python train.py --n_layer=24 --d_model=448 --n_head=7 --n_kv_head=1 --head_dim=64 --d_mlp=1216 --vocab_size=3909 --activation="swiglu" --norm="rmsnorm" --norm_place="pre" --norm_eps=1e-06 --positions="rope" --rope_base=10000.0 --rope_fraction=1.0 --qk_norm=true --attn_scale=0.125 --bias="none" --tie_embeddings=false --parallel_block=false --init="orth" --init_std_qkv=0.0161 --init_std_o=0.00232 --init_std_up=0.0161 --init_std_down=0.00141 --optimizer="soap_variant" --lr=0.00751 --beta1=0.95 --beta2=0.99 --weight_decay=0.0 --lr_head=0.0054 --warmup_steps=46 --schedule="wsd" --decay_fraction=0.899 --decay_shape="pow" --final_lr_fraction=0.0 --batch_tokens=262144 --seq_len=512 --doc_mask=true --train_tokens=757600000 --steps=2891 --dataset="wikipedia_en"
Each number is 500 + 40 x the weight over its row's rms, rounded and kept within 0 to 999. Layers, rows and columns count from 0. Numbers have three digits each. The size before them is the row's rms in percent of the matrix's.

# layer 10 MLP down (transposed), 1216x448, rms 0.19, rows 924-957, columns 64-127
103:476449461492514491523442503473486523525502405478442488597438533492544463450471514604547554458531495530477426493505555485494478484473450535575467476475528538521482523552486576461597472441536458
099:512516461573545530504467534487521528533476456513453487476531530458473486494426491493482560529541536508529490515461530550471493433531521516536516529502499499507522429476493547570524415498514429
098:539480479479447467525521472444575466467448516519494507511506432532507502446567484553537507501487447478521504515496556508558515484498505519480566507494546507517546480428499459515392476427560473
101:502581521470482545492547501523508492504529496505491507503493596479545435479471444511538416535426515511460537500536517480421527500539521462503465520502538513502480476482516478476437432470506542
102:462551522493514459514564482569495500542482513426521454486522543562555466455570517549474490475465518516528542439592463534439502561546501496455451574493536464568488537506492400494483448482504444
094:539499492541440538436524524477474522564533539551492485553492458499483394474526540521498526474441523590498483476481492512491426540448430554440481534548444470587498496494493512512542512447436540
104:460563487544433476472366504524420526505547495434452571492421485583468537486515596532498479460449476478537505518543504508503451454503500533532444528387437508446475486562530471444500465554518503
095:512522451512464549556507552470535454468471506588503536504524525496479502534479527476483503524475512521456417485570470532502450453439555469429453506565423522427494566479497491504522507535477471
095:476479486536433531534512500503480480475482466539443553574519521509440542494545454549527459488463552408504487546473448497498534515482469555471480473472485425472440519478518495467401519512461465
099:506530553474417449501439513492499506500478523437570494531552555531508542460532527412576472512539478582426545524547445494457495499482530520447514436545518487448534489589517564468409438521544570
102:438523479453488462563495488532561504461468557418479549486505446484387492472503455522493514461549519451501446538493571479448530498556497492531496475527488419474452540609496539476534577510487506
101:509506524527452442508494528517512554482535501573587492583543472519472544442504451494436502595439480493429543532448432462504493492430533478471518499498562498489449512513534560554488466461552532
101:565598553504520595503504463505532445470543439437497524469547545516479510455471591478530589431474455486499456554532410525465421503536475533472547516436517407502496498408517566449438494500591568
099:551490505491482523504541510457477455527494426522517540466548527540487507535461502488490520506470493544459508547479515590472486549492529561518501491445520489428528536490468443494492462486505465
100:571496497537418465505480499533521473515506536502534511534479487503509434416444462500557509541502480416526527518484588475490422502495468543530447510513394504571499478448422460579510505560518485
103:496493487539469459474501459482506477512535488512451639442540454480482513410477492450512476433527501414493485520473476534489510515484473529504463471442467511578646483526538538538451540519548517
097:516447513523549466554507553475483484463525511551438481442430524478562428528549472476448569426545462419532488487433472493468478464515535478524463591516473485519528460544526464484561484497516522
108:520482541521542503448526548494525523488477490453544518502523598522521454498529529500569453450531509460484525522479582492525497514420464426510518442511514550453444429482521477501640530553445481
099:443461513467559547516447449526602488454502523497566525481486496527479504506450486463539505486549435459549478479560480491506542535413505474547545490381539554489471467483521427549425472477491534
100:513519516507561563530522536559545531517552459450501511539501478540385514456523506429533457554469463554485522544537492551524487534503495495479460495439497446538433394509499489443617494525533487
101:539538491509545488488508482561542591530490493552548574481463462587360552490440486436531457488548555499506540512506553521526492512506517482452475525477500466420468551505526520423461509477523532
097:482500524488415510503483542542478540482463527452548490462506459561549503538408497515508575547532506530479464524556587497441543517491510459493468492501440468516465426468471549531515433510436495
105:489485546574456497526458515502467458528527539482455518441451528437506533429496541450558540459561483553506537500471508446494467421561501527466563474472503528506510484504562582513518532440531445
102:472514468452509594423444487529528465480480526523516433511527498444526534580480507518483530513514554506522557507513433460526475569529488525487538517533530535489485446549485555421637514526541556
098:617479571519473490477473511444426506517460513512430467501435490451430516438487541551480588500444420522421530520473523506474432449478532487481511512515536582524518426467414462554410458455470482
100:525499456424532521522564517476441608492547505536497528496533468516464585515487494431463503406572499522442569469524493499485411515509539475475568511495457518455566469491443513488468540483470464
101:486482418451502545434502520453467529525465540494558552467471537497540505570466502512475490543639439524539498556529457482538539473465459524506448475532433498478478470509502525457525506497497519
100:511496535525480516504514508447488479443584497427627544508590550474445470482511508557528427487510516424500429496523563543564468487476566513533512500494591566468455484506508509501388544560488518
094:500487537562508540458557486477490466459482511493525520463517541471548508503593517520562427535555434487549512567487478474421475473523596447475462500574503457520485595519526501603539466472571425
099:467545517510500603529474490478498433445562483566623516550534472487512546507497557478572464434587507483430523491493518592479483510549457517515507521507469460490475528455521527526538501447535514
101:587462548481492528490487511590519454543494493484493460460514428505493589475517570500542444551436525516539540545426570492548409533528471451487532518511497461483493524486446515476555508446523530
104:565424472579531527541545445573557501444491500496470528526496435393534466508452465517465431508517469543502495508506518445541525488503476477592523495563529512455531503462557423483500463501502455
099:554494504464474517541577460453493571500442563519503471488525497498445489536427482500529406430447496534445506450500521549514542467525540473537508437470512459536516502522450494458468484522452489
096:513468485465497515492540502479471576501465528540436486475477496567501569413458517513553538506478484514476552433455518516501497452555514497448473488515468370513565519494477454467504505496508449
# layer 10 MLP gate, 1216x448, rms 0.199, rows 925-957, columns 64-127
096:525464450509506436488477489448556487430491469476513476442489500522394493470435491523509544554531496478501472438568505508466505544503488530480542500475567450481486472469508524543489456449504508
095:484500516560536478516468510532475512571524514516529470459514552459534498528464476479478473479470499459539504483513499461525522521489509530525443435396507557468514479492485552525492546452433517
099:449487502485496469509483492493431498534513511506495535471546456482491551459570551479457529484506502491506507454416561546540452552482476497412472486562472559507522474478478503445562529513463467
102:524479508513523491488500540463507522504482422470460527457473466457511524494497416503429510556529537446527522520416467516479448518441451498565522500515490389484458575500472493564462588497553522
094:508503413562480488534466551587493433481477450477434490462466477548443524522474524466496526479439521503507545483485494479513520504568476514445482506518555548525580564564477561478474482582434500
102:573489546537534512465482495551561572477491483466462491460493494516452477561453450473491502489525454561491452511476458462527501565514519574573478534554522517450496525505475551577532531479533540
093:461509500589451491509481483511387442476585413516468408562458519484478486417479539475523409528435554463451542473435526473564461505527536463490506506557492471505536531501444508456514497500496541
101:487389514535426515517527494506545521541538508435469462586466538574498510550486419530500507517423456544494490558510496530453493540506504508455521526427456451542538535558462477490504490544518528
095:478488451518519454453509447567523447468449519491487465465532500524488453531485517513481529499453496459406552544488507445550524441520530541511416437500550592518501489483517515511512474504503404
100:447476443472490507536454447472445466460455487518456513515481526574515510518430572475507452515445475456504445519506451472518495490482465502510509526465512437529497506441473519538534477560506478
100:550420512469494550445475485545534460462491539536547525505464549449460542466526488517521552486472556465522542552453493513491442395544461523472470487510465527441526514499456468521494466539547528
103:538535404428524474445461525503490471584456579553527455459537394500433446521523552463509583477421576526455516477458442473503552562533548565523580510516502576458470478491488540483627541456498481
098:555584575510536523452601562524533488415510556505481517430478481428507485467493500528536483490455557460434544513496472459476529464464525531489476504483484386520551470487580552504462518461517458
102:488384559515415485456469561483562509508446477515503483511576470499493467475553498521581546513486512526524442521541474498556603488487549529515484522519502438525495479498499469469519504480531512
099:517455475486484527482508553509490533474475508554520511498539538500503485495452533532571483470445517484473419532498525492554554562545535514452484483514525484465524482552463501520449483497505511
096:517437499527500485535520483540470562518522528536441425505520476482500478555539589499516448441484515498545477485433430562474470480498513431535495552434479463465450487497533529505587517521494452
107:523492510580498509529433530518505536432502530511529502548485548498487456467499511490500398447532515447500439469549509431550554442548484463458473411506523548502495493524510508530561536506554529
098:525575498516506547496504496443519514513473503485508439501472469503586580486552456559495481478498460555491507481505506490479516528419471477501526516424541470551478451503462487535452452438565513
102:543484506527543487575507505471559524518476411543514520543518513516538519517505546531477460545494560504523514500521465518490464509526526494413501507441531496439537425488509527485545455472445470
100:533474476541475488493476478561477462569516504528522470485471437481461496538471420570533466455590561509445541537474498521541435466476456514491489492504503451456563551503464497537529504548568500
097:572496475513552399538511611464486521455457497512547521551512443553531485530490469487440511492580460496472541467498447543428473556513549500477471541485523465416589513493510490516508490538466554
099:519535507504415503480454521429447478456464509551500526519466452530526489542535507455586511502587569559466571503458473499528488449521528569488506469537482545479485559514479496495489502479500484
096:574453485520508525494402539463511473523504524497463491517558521538580522499420502511519511493497516552492455540545560503557447589486494483667477465490426461506472415475446500530554526408469483
095:480421491481491521489480513474502498513553511520603523491543470513484477489438447537477442459532382440464549456481508495442493551525473428489473490561508492499478488444440386499446500497512428
103:490479517544515515474433413403501490493498472500427582504553465505512419492502473476502475451562512519378444534492543536546465457514439454508510508551487542433539505515402529540487553451524438
098:507502429503523535460503555497520494454492485590512553505464541465434526512499474465448454508544468526493486464552536490506477446511510461555502471563526461534518445498475506513520460473474454
101:477594545479457415454475489546455466551473499507531527506475505502534436503570471488473425471484484557486477537508402503535655577477562492476429504515496533495518571529519496543447587495488521
098:489457511502493548413493470507544548489484449468450497528489540473479510430450540436482497511521546426504487505479516523464463513557517516576493486458513556556461511471484520469518480473501508
099:498549457455501573556459514456476471535436426491480548500509514526513546526509539500434473510512516520529507469465483536485507527610478503495535517531431465523476526470521569537511519442474495
094:588499443460544563476431505542495552467516522540487479534467508543443541521467460510508450520494484522551464516464487479564430446606517547430555495472495485482535482483482480440556506484475494
103:500539494480506531516494398526596513463520484594428532508434545504512554523533463450546497525530565536508546488492422501529540499524513494414512489461498467482535629454460454527500505444585482
098:478500502541512485468563503518503578471449558535551510476424475421490492535459480500521472453493468460453535491482513490469479465453427581503460484548487469542540392484493475462514511461524530
095:485543516519501484464542465550432466487515424464552471481499509473447427453499457508470457450510528478555516488524514578513408408462408381482573505495454513445489431569529469506527530470575540
# layer 10 MLP up, 1216x448, rms 0.204, rows 925-957, columns 64-127
100:449549502479472482512515558496484524554480436534536476511532554423567501443588432539524474523520536537478500574548523473481535534532535529526548497538524524470544477525443485533554550564482506
095:496522518484469582453498503536486469479494532454532495536475492536423466490464540394557568510493476489512487512541446539399494453429456419496510589578474488480562481500551481433540496476478503
103:493585514556452474557455522448499476485478511448511473543511546502484519487536520489438478489570463520514540556483475575540606500564466458462547562513496532515487565491541469443414614493466522
103:444472454469517517482462474396471454527446484548444498438515487470522546519498522531495413550553477430502448510564525489482419452372530516471513502464551464506455480538520466506469466472514506
097:493469571475478520505547439513515519578586582582577483418531509495526503507443461511431442504482484482533471567569510528534486510452463466489490505541445514439579501467522451539508501559474524
102:461455535484544473576575491501517521541442477520485447463483502506481462466469479569507523432498507541458487463537494475494486428465502428444451553491565521495551470467554492542502533502387473
091:564547519524560507584514480461458476481496501570478531524440492485580409516469540476504545531521467485496417533502465529510425445502544466477423469442475501522502561428551434515435555509512495
099:575534535531446560479484483523510462483520588515514499579437515516603476524478488540526476496458437487503502535552443558462544532520459514508530518508518491456551568548499500409483477519519486
093:556518455478486527461498498415481464585490540507491480443531488480514485524528517526483493471476522495570518507506509575497479527447564480498575510465515594484451478572431583545509516477475517
101:405525390494540496439472527487554553463507516532538477477470481478477503534498522567547498530471485498437440513475506504535438539565538483526476553514531470547461473517539427509498452536534499
099:589544547434508522495519454484441501483521487556597588529459476510485516470484450549445487479472448485495534484516516497517511457477449498490439501525517459482550512560465592490506442434443584
105:463469500511548508503478496475538484511521530518401495544541471451478512455501485562508541433539550534540531507474461480540467460488510479445463538439531448551448459492519511512497469578502448
098:445470560529462522478523496557446458532493437469410550505528545557425498572494449466456491489497542460554482463506427461530496440520499486608530584489470485552456538480489488507585486521484569
100:505499467497500491501468444493586612541484494458531485527513566510494463454455464469496544585560527550474357409455557502531467438518524455509488470473476517517542500517455458504491542508559534
099:499500537424523462434517513477455495523480568521502502482507408536423537478455467560506480479533520530491567527441479564500551476506500448495466521424496500428538507490561533477536506540519468
094:507490470471514537541479524458510493466562516521497404546469482433536430532517598506493481506515516566554503504499482505509481517470427456616499515493464493470472466418514477497544497518536431
112:540499473485473469555425498525497502509458494456460449477485457568483446502475500568541476522594484482472510507487508454456514497537477501473457498575514497527511568507518600546544492589478570
099:510466477573448504465549511561484513519450479512552437491490498475564501507499502490503463435545510511554504437528463588440529586482496509523539456485509504474525433517526530479472474518520508
101:526529487486596519441484520515423488541501496480489499489514506510462539494392562482520428527457501525512457454472541589483511540571545508486463551525465505425497517471439489553496464469447477
101:516520470481420497496479530513517499555492438482508463579510432449518439561506471528542487491584516481461478514520525549566461483522455531487531550489506435498450519521496450518531465488563466
097:551483544503493525439519476544494520523490494430462493481540536489447496534514476444550530537471511511510527528427532476564446498452483516544464508529519499480450510462448503483464570524492497
104:461494497530563479522561488461476546495551543556441436501523549477488545478436506527577547495593489586488383513556467500561400554521540489540459470488528545507507477542569442425517482449552473
098:498558444538490438520487461476475505550492434476481498626552395528512545526529418460461458481500326512511480502522483462471571506486527483542488501447513478489462413489471493487492530535466565
098:403451497502532508572556510499467530499470605461480502549572498518533511522508495489443426424541434503485524434542479472464480567539432488529546532556577485552506441501469540429469488526432508
101:502554445487557491466435540514397485484475560401475489472543522487475513474406487457509498453496550548448527454509467474449463546480514486476458491468617496471519535451463517487548522541537595
103:510428506443557488531468522581464502516490505499525563428531470456445522474415520548478524484506516492485466538470454426425481478512528563532510499461552517533462432492521445547522530497564464
099:501479488518541525508475490483504470471518444521554501460517522555539528486495518484464561578465473502520480485544501478502401529520529465503520499556406537466478500495466442542517487580518520
094:521513457429478578604478501546435522469458482549603557509463469491510494559530529538570519495525503517523477497491425506501530478490483452448469532522521454475477537489531564501445442502530554
098:438480486396537580513427507512543497504437488498482470483457508601466453497466491527478552462539524501515466492453514522509427514496468427467565517503476540456486519445408553505490523463473509
098:561415499437495533438491496473492487521470491427496506511537548429502563437520473434445520554456557525530487491481451505485435482434467532477511503456515491494516559431536513518499496459476492
107:538536538583537459476524488478476509494503492528447544541516485498468468469509468542471462590570508516457484489468453542532471455487530504559501478530500457461494476568517504514447477574497524
099:478490555476513564512521549495507529467448466503538401484474508494527501518498510553388445486454482472520567495491539453534474444422409535525560563450501417626541495535480532473440413478450459
094:496477502524453514534468477594531477521468463541437475450538470491488526489512484463555493474457552489463502525527500451482572550488485465483470545478508490577505465413539489465395443524426558